From a checkpoint of a small transformer trained on Wikipedia.
Size: 11 layers, vocabulary 4096.
Architecture: LayerNorm before each block, learned positions, biases, tied embeddings.
Training: 322M tokens, 4911 steps.
Each number is 500 + 25 x the weight over its row's rms, rounded and kept within 0 to 999. Layers, rows and columns count from 0. Numbers have three digits each. The size before them is the row's rms in percent of the matrix's.

# q: layer 4 attention query, 672x448, rms 0.077, rows 0-23,32-54,64-86, columns 64-127
# k: layer 4 attention key, 224x448, rms 0.067, rows 0-22, columns 64-127
q0 169:466523507488485530551516514468529493521496447534511555529522508547508511493490502477505488525496506526498526537479492458475496484481511508589520465488530503475478487516467495508503499524508476
q32 093:541511466566490544510507500457523487489466493481499504506509525535538516462511476490472505542512474531537533505482488518490468491511445469521470510527467510499474539530499514530523524529524526
q64 072:482502504491473490531508509468547503524500451529513490488499542532530519482504499491484503510505465519534462519483504488516489485514526524548544489527499452478437507519497508515511509501501519
k0 118:470508521520496515536496487494539517549518454511524474518521523507465515456511508463475496519509526476536444519495507502489518518470515495531487485462491514499484485522482513517484494533459541
q1 167:537460494496560465500499511530510481514514515464497485496478542513477506528507474540504493522517459477535462490526490533483523476526518476479412505487491540488478480519508472525541499487514545
q33 112:515517537493506494445484535469493494516581483483536467505464515526499519504485476486499518464524465473540522509559533509492506487499480509446499517485558515533465515498494514476503495505496527
q65 077:525473524501518494471545494505491483511504491489504503517479560524480523525524528483482496515506486500478484454553542520475520484488490458483493543510505503518495454488525519470509508466471475
k1 113:523485494506552515508511513485534500493557519470516498541492569525501533508497470477503506483462466442507524499507484556454484543463508492511503526521501537485521454488534515487516501462455565
q2 155:490476480490520466514490470500510476539488487504511517544465509519497493485527501494533491530507476500492522487485500484473499457494493552528512519550422506512516482532490492488510543481449522
q34 106:497477491491534483520481480493525464520464514507522520529459542541497475516541497497520488508499517498497496517524522524480465509490546495535503506508477452485519498498498512505523511470481494
q66 078:500515451535479461484532500466500498461485499525504545537469518509513502530491479450482504498503470532487511494497487508508489497553492557550510512507502497488488500542499502486497554463504528
k2 109:486466515545529505533494512460536477489493504498459533530485511526566491535475497476536469519501560468512464495555435512522482490499465508489501511508513473502442513529480483485543499494486491
q3 148:508435455533492552503508518460516466491474451493533520523502481502450486500495497478540473473496451510506473496538502495456494486481481513483529526502481424505549496475504540518521526508474493
q35 100:561442481513479497466504539505512527499475482541515505546511452504497504454476506534474494498518462541477514493506518509449490521483519492497501476522506510485532533505538518470494548470471469
q67 088:558439483531492516496494508448518493520514516483511515496484477487508480482536530520523497487538459506489513496497509490454516440489503530489531513559444512493512498474510539441543506516483491
k3 103:513483482475471495468547505448497497511482558456475499514496493512514498474506438506512491539487525470457518510482524501463569551507472479506529475424492497520519505488515474492481476506488532
q4 153:542499514463481496492490518533506477473498484507486481468512497493500475514520506482457508514473515509512487461504512483514459496484507529497528512518490508504514484471508496498504512465509499
q36 103:526507530499500465483505511499464509506531547499499491519506468500457516511509543510499495507490483552523461485497515452498463503525525502462506517491505523523536533429551540510504476466503453
q68 077:494514504521554509514505530546479507499506491519480470533535505510487496503500497474510525506484487483484485484520463495538478492534497486516495507483487542518534482444499530525507510450526497
k4 120:510494559498492530474480473478531528498533497528495472525514558488493506519517501513514476456515481527478462478500490497577485523481500477463535519511515484478505531508485515496526455493481521
q5 164:539506498485485544454516522512484486498520487479514482478501463423513530446498456492536522499493482520520475484500519474526486509486508464474499513478478494506453525505496474486523524500547504
q37 100:534494486479501514509521523495505510484519480464551529484497516475521537512525489488525502498493453497490523499474453446497469514490455497481526554513503539522502492470533489468487514507521500
q69 079:547522516502496521471514547483478481488502494510504488500510466470526480496499513462529492468500510520517536468486517537526534493507501510503486496529541511541503529467463508483484535499516483
k5 113:492511488489496513508470527462504511533471505464500498484483495469516533467508488516498520529491488530509470451536519511447524517446516467483475496491497528528486505474489500434491498515508498
q6 163:534477501529514516452544485497502485493477458529515517523501503478506508479496521493453491496477501475468491483445496519519460566487515483477535489506509513523530483478498514528454548491524488
q38 099:494450489519531504532480486517480481466487488537484488512494483512490553509555515502472539484501505458507508491479490479505537498490511503494481488463507470565446460483465520501477523499522479
q70 076:539502534594511528478509490483455499484468480536502488502466492491524503481510488518504559516485480471482493506452512490541535478483503494465490474500501486501495508462479519522509502483506509
k6 115:491471483509490541495500470488478499489519518514490545501515546511490522468473535485461484544495456514479465435473498536535510528535456495482509495479518461514498511479495444490501486472524513
q7 149:527485495510463507478491511505504548514487543567516493514544479506484460464503490519491507479493518508512485470522513545483508492523482525537463510514514506519487518429509489474491508520489460
q39 101:515517542504468490544465466489464461506466484545487553524514535500490447494484500508449532483522520525491531498468489514536522480517486502557497486466498520528456521439521477476499542507529489
q71 075:524493501452480503540514504478549494515473491514533508526487526482481484511479480504503509509495495500512520541488508509484487486480471482538489494482481487478475476471526500546511462509506501
k7 111:526494489503484554495472471530505456494522503538517457515537492496489477488553482484457467500472508481515499497505491516527487470504525515540454496544498500515523514490493482453489530519487477
q8 154:494474490494484506454547494496512499487503542431482500550530492516511496479498506491507511464482463504520572486472498526511504509519481496503459510554499540554492472527498509497498505492497497
q40 107:506495474469479482501543495465491520474533520475464512480526529510504520511466512489521513504497486462471530502477513501495513521512476529548431512514449549555461488500452513486471548484491500
q72 085:496520498471480495502501501540503532519493515520504471500502528533490521421467499483544523515519491544495518525450531499494510513513502504511467519523541536516498516492475464480502536489527471
k8 108:513519497500486510476491511514470504499495527501522477470526516476515553478418506511542542509539465511486506507470567505531541498514488489480529499545498462501523527492436543468499528545504466
q9 157:480499467506480532520502462473475503488572504488513492504495551489506497508516493506508486499435470472480474498512479476470493529500500474495467501513458490504447475527500522462503512507509494
q41 102:494499458522520459528510441497528466500504467537505528517481533536500488498491505481484538533473460459469498471516485490512483507488485490507528537506508498487491480504481484486431525460485520
q73 082:513524496483476486533501449481525510504482487551491533507478506515499523489518530489449486527465442484492513496534451476497475536488526495484478521505480482505474525484529486516448506516559514
k9 120:531522440486521498508498508504514424497514523538535540521528507441531492482499531505489488523499483496541452496471490485470490497513486495475507500513467542506466471520520490510518526477503502
q10 168:492529470530485479498509478477512497513510507514517495515530536518513510438509507501501491470503461475456482522460532552509480480538509459523478423553531518509475503496500549505452515520495455
q42 103:519506492528482506473477495459498495536477458493509490494482570540500527432489499474550494495524459517478468573471480494468486515504480485466506516512556476516462533492498518517510517481511509
q74 084:529520513483482482490496471460514459494503503526489505508519549533458462496500525469481492514524534492480462507492519480503477499540502476514464495501528515566484538525475549519508538474500525
k10 107:467504513519483483479489504505476484474504491506505506487500513524512495516472507512484478489482528537489511496468506521508532478540500486540474498483519501514491497521494522514506500504480522
q11 161:422491505515508481500499539476494486450504459519476502501501510491522506516507577541516472501506522473535492497466509493501466460500519540511493491518492522539534533463527472504477501535493500
q43 091:456503491502520530486507573533463464530527524490505509500473462530462491532490530496510482542497529498514471531500529529473473475475494470505474501528489503526494504449479523474507514503481517
q75 074:467513484483508497495505534498467459469471512505509518490526503495517501465493514491500479479478493541531484540479472473497474445503491473527513532514519490514514548451511478465487498540480499
k11 120:495502469511500494505511483493506532463518476518525515487458496484500521451474482497511470480470496520485501550511496499503498515525501528531473460497536513521557465492486501480493508482458513
q12 155:569513499472558470517532546499473496515505505488511530484539529529514502492508518545471516519496534475548513523455501514517467493481496490507496481528487501522510514527481438486498488488478489
q44 098:492515489477537467505451504492478523552519488465507491516489519516514515531505474551459510500508503466525471539522489515473500548478510488490533529510488525512494492507541482546500495483498523
q76 074:525504495466526453493471538493486505524503496482511466490498457492495496482491492532484500439496498506533478471499515534506516455495479476490505547503506508510479503547513455494495470503495487
k12 112:485533491480492527438503477534506490532512487480522533461525501503500526498493498482450512526503572466511453476486466551469464476485509490489518486526522488487493509475455502553509447502485501
q13 164:461518474514475503508492447529500519474534520530486477479490468464487521534505494526486514555522513501490487495495489499480514497480525472491510485508476488510499524468513529462563503509547498
q45 102:475490516491495513497497483487479506468493553496507481479511492539454496464477502517475542521480518501484524467549502553496499492503492463523500503528476478491519493509479583502555493517508524
q77 085:502524501545448517448473475512486488501533542520476442494501454488481455494460501491493489501489502498481482506554516509482490454525507498503501510562518521519483495476513514453497498485515477
k13 106:496507509452502483462491494509501476519513500487497519489513529511438520487513526509531493491506521512487485503495489476534552527510563469458520520541513499465510500515543443497531535496539500
q14 149:508512493492512497472486491496535469457510528484494499517467516516481522499431487538505485487503494475511534452519499515475488448487451502445519522507485449486489542478509521530465485480492504
q46 096:501508493491521548501516494524499460498461483487471471499491523495483502453446465495497509460507485508520501499487518499476535532481467482524492492517511493521482518432515549495476507512513491
q78 079:471484516483518520468462469519526463495482490493526481487475497520434463464472488523513485474503474510508499516518487511508500536462520433464485517491486503474476519432524531521509459514546523
k14 110:478506500496528457452466541506502505495483556438513493487491482514509513467462491474538472492474478501500489504459530547535496506549495467490510480517492531517487492462532520474508453506533514
q15 133:478488480542518496493522497474531524492518481500490487504452454528464549490506472534508536519545545522504458491519506523542529509521480525510495489490489513473545518466502499529469480498488517
q47 103:499482497475492498498498528511546503466490493448464526527463487545543549496455467539505500479487536497516515484510531523482534527493466502479459506513497502475502487437517501541499477530491487
q79 081:498504434480536466499503490467506529495499477469555455523437439492502577495497481536515492537525483485462490488499546484517532458483479534504517516489511472445509467456526493538507460515498501
k15 109:514508517524533521502525537498463521532500519514509500522461493516501487518486483489490495517464526462539505489492534509475536503509496473511450518441547507488494505508506537539540448479498487
q16 162:513462484483550509503511490489501511486468490462535546514503492516485554477522508460483479485479535500505490494493523498479465539514504476497449484532532525513496518483432522464483513498465488
q48 102:526445477507520508520462461473497470478492479470532534523514491498473550470475483489482507491501465475477511499500535471482472511488523502503455503501493499481479538470470558496486489496480490
q80 088:544446489518511496476501511475520477501496521477510485519490509524503528493518523523502503512504512535476473525496512536499510526477499506496451471474507487498498481471462525478454519506461488
k16 115:528488458517497519459502519525508504522477457461482554506525492477494512476537502512526499496470504500481491558508542496505474520507525518521482495494519500500499518532466498507528520504472524
q17 148:486548514476490510503484526462497495477460479464481477505488485546513530521474522496514521459500512506521529549559518447475562464469438516497522515503512531491502484507503528501491442453450536
q49 098:524574511533469478492471513470472476493501482476484493498496507510473523484489529524498554440514498467513527505491509481481530558474471489455498519480484515495509525512523545499524489494457486
q81 082:501521482507476511460464459478503485489468521454476516526502506507499460524472543513474504487491504477478514501571494481494538521519478531446489532492494522508521466464528537525524473484446477
k17 112:498518486509459506498488552489509476484468479515519502526501509453541486483449525480492473538504511469437506556503517448504508470464486476477513513489471489513500517497487567502530500526435507
q18 157:467498487511459501480509507504511478490516495518526473493544488523506453524525501512479446504492490504490469511471474543479505486492528522469499502450539508499502468505531516529540504489477504
q50 107:460538472441471476477505475512527509489498496505560499470484530482508500558515521467511526502459481509473517489440437501484507514510503519486532513501458522500542457494503507479471443501501553
q82 069:497505513466495502460508523501490516515507463495539505505510520519516447522485516505513454468507503487496485518501519502506520499461465561507491509459496514497518516486510495506506472482493520
k18 116:505529492455461534500505478502513469503538522497525486488518514466496496515489505496491462460525530483531493491526500526472536470510514522460498487473496468490519442514492509484526464451499488
q19 162:487520493524510484522497501477488520485500584510486477498468512468483515486485517484491528467510476514466523485522537504527528503504486464509484522494479509492446511496522540500484479484510488
q51 093:467479510510516484508493562516454516485497547486483496514526503459480532522518510507517507516503449531471563510529506500478489496515486465510481521491499514473469494494514524510518505507513464
q83 073:519473525529498523543479534470505478490498526521501551501496512491495454530528482490474499467542473507490517501505556455514499489492512502548489509509485472487475520506501486497487474476474454
k19 112:491537498494489518495499520547484527480470466540509522496482498483518483498473527485526509495493448496492558490518525459474502539513452534518478502473485510510473532486489545487527445521520493
q20 163:437510488470522491535517522527527482474514500435506502481520542500474509497501506526518460507483511487539470436493540543472482455500495517493424500502531531464529496487493521521502506507495521
q52 094:508488530478527469479491504496457456473514481464479488472510513464516523480458496500532544539538532505563512530482500491487507452465492516483506528516450512467502510507489544510542520505492519
q84 078:469526528463485476507511493487478520457481486441504495480506536469508521484486521492557493575515509488509497470486534502493518452502541520497488516557505538537489528481525515485520506510539509
k20 119:481466511487517530504477478468521464550461478500485528511552512517492513527554491503504427508453467552503527461520511526442460516500488498502502530498509521492526506508509489519505470508502524
q21 169:465541472538507489462464513509473522512493474504483488510462553491570512463439527564514497515507508491501460485459487536471502496499444510488498486474502499531469508503506501489477461496523535
q53 101:526525501474477475508448538494488487489510457506503517494506548522499454532463481541513521528510512470523518511467481516551512501459518529490477476456530514496471523498518524507495464484468532
q85 079:493500510503525495509481531490475512527508491507529480509466555492519510545468484510506487538518522473475473492431503513491537492489528533501514470504472538489480459504461556495427492512559531
k21 121:468512476471484495497455479448478503541499500480510491504499510461504501495490507501540497529521499447500509500485473541510512504496498511442508497448469504532495476494473487507465496505514522
q22 157:506500533507464516489470502467509480555467511500461505518497501486514558474545501544558504516504502531527503511494500514531539478498506449465426516518540508538512535469489516465515523505497514
q54 096:472461508469483486460540475452515535487474522560505526483526535498469528484575508477539501524493449511483502498552529497501475487544537488504501501471467515519497484566466508535449537505553541
q86 076:521459542489468518489504474422484509484505453484503522518489503484501523493502540516492514526538458557542499474504549469538505475500535497475515529470493480522514476523503492486520453489499531
k22 116:472467530490511533532474489474472533475475471479519504489510524506474494458528541513529463512501464467520521490530516476516538507559475501487439523480440568513449511507478516476467518479495547
q23 169:491444481535471506455465477483471486519526515497501515491484505533486507492548497483454541499485500525469508499512525481485521459486507474488502494475505482479444467515478486475495551502456510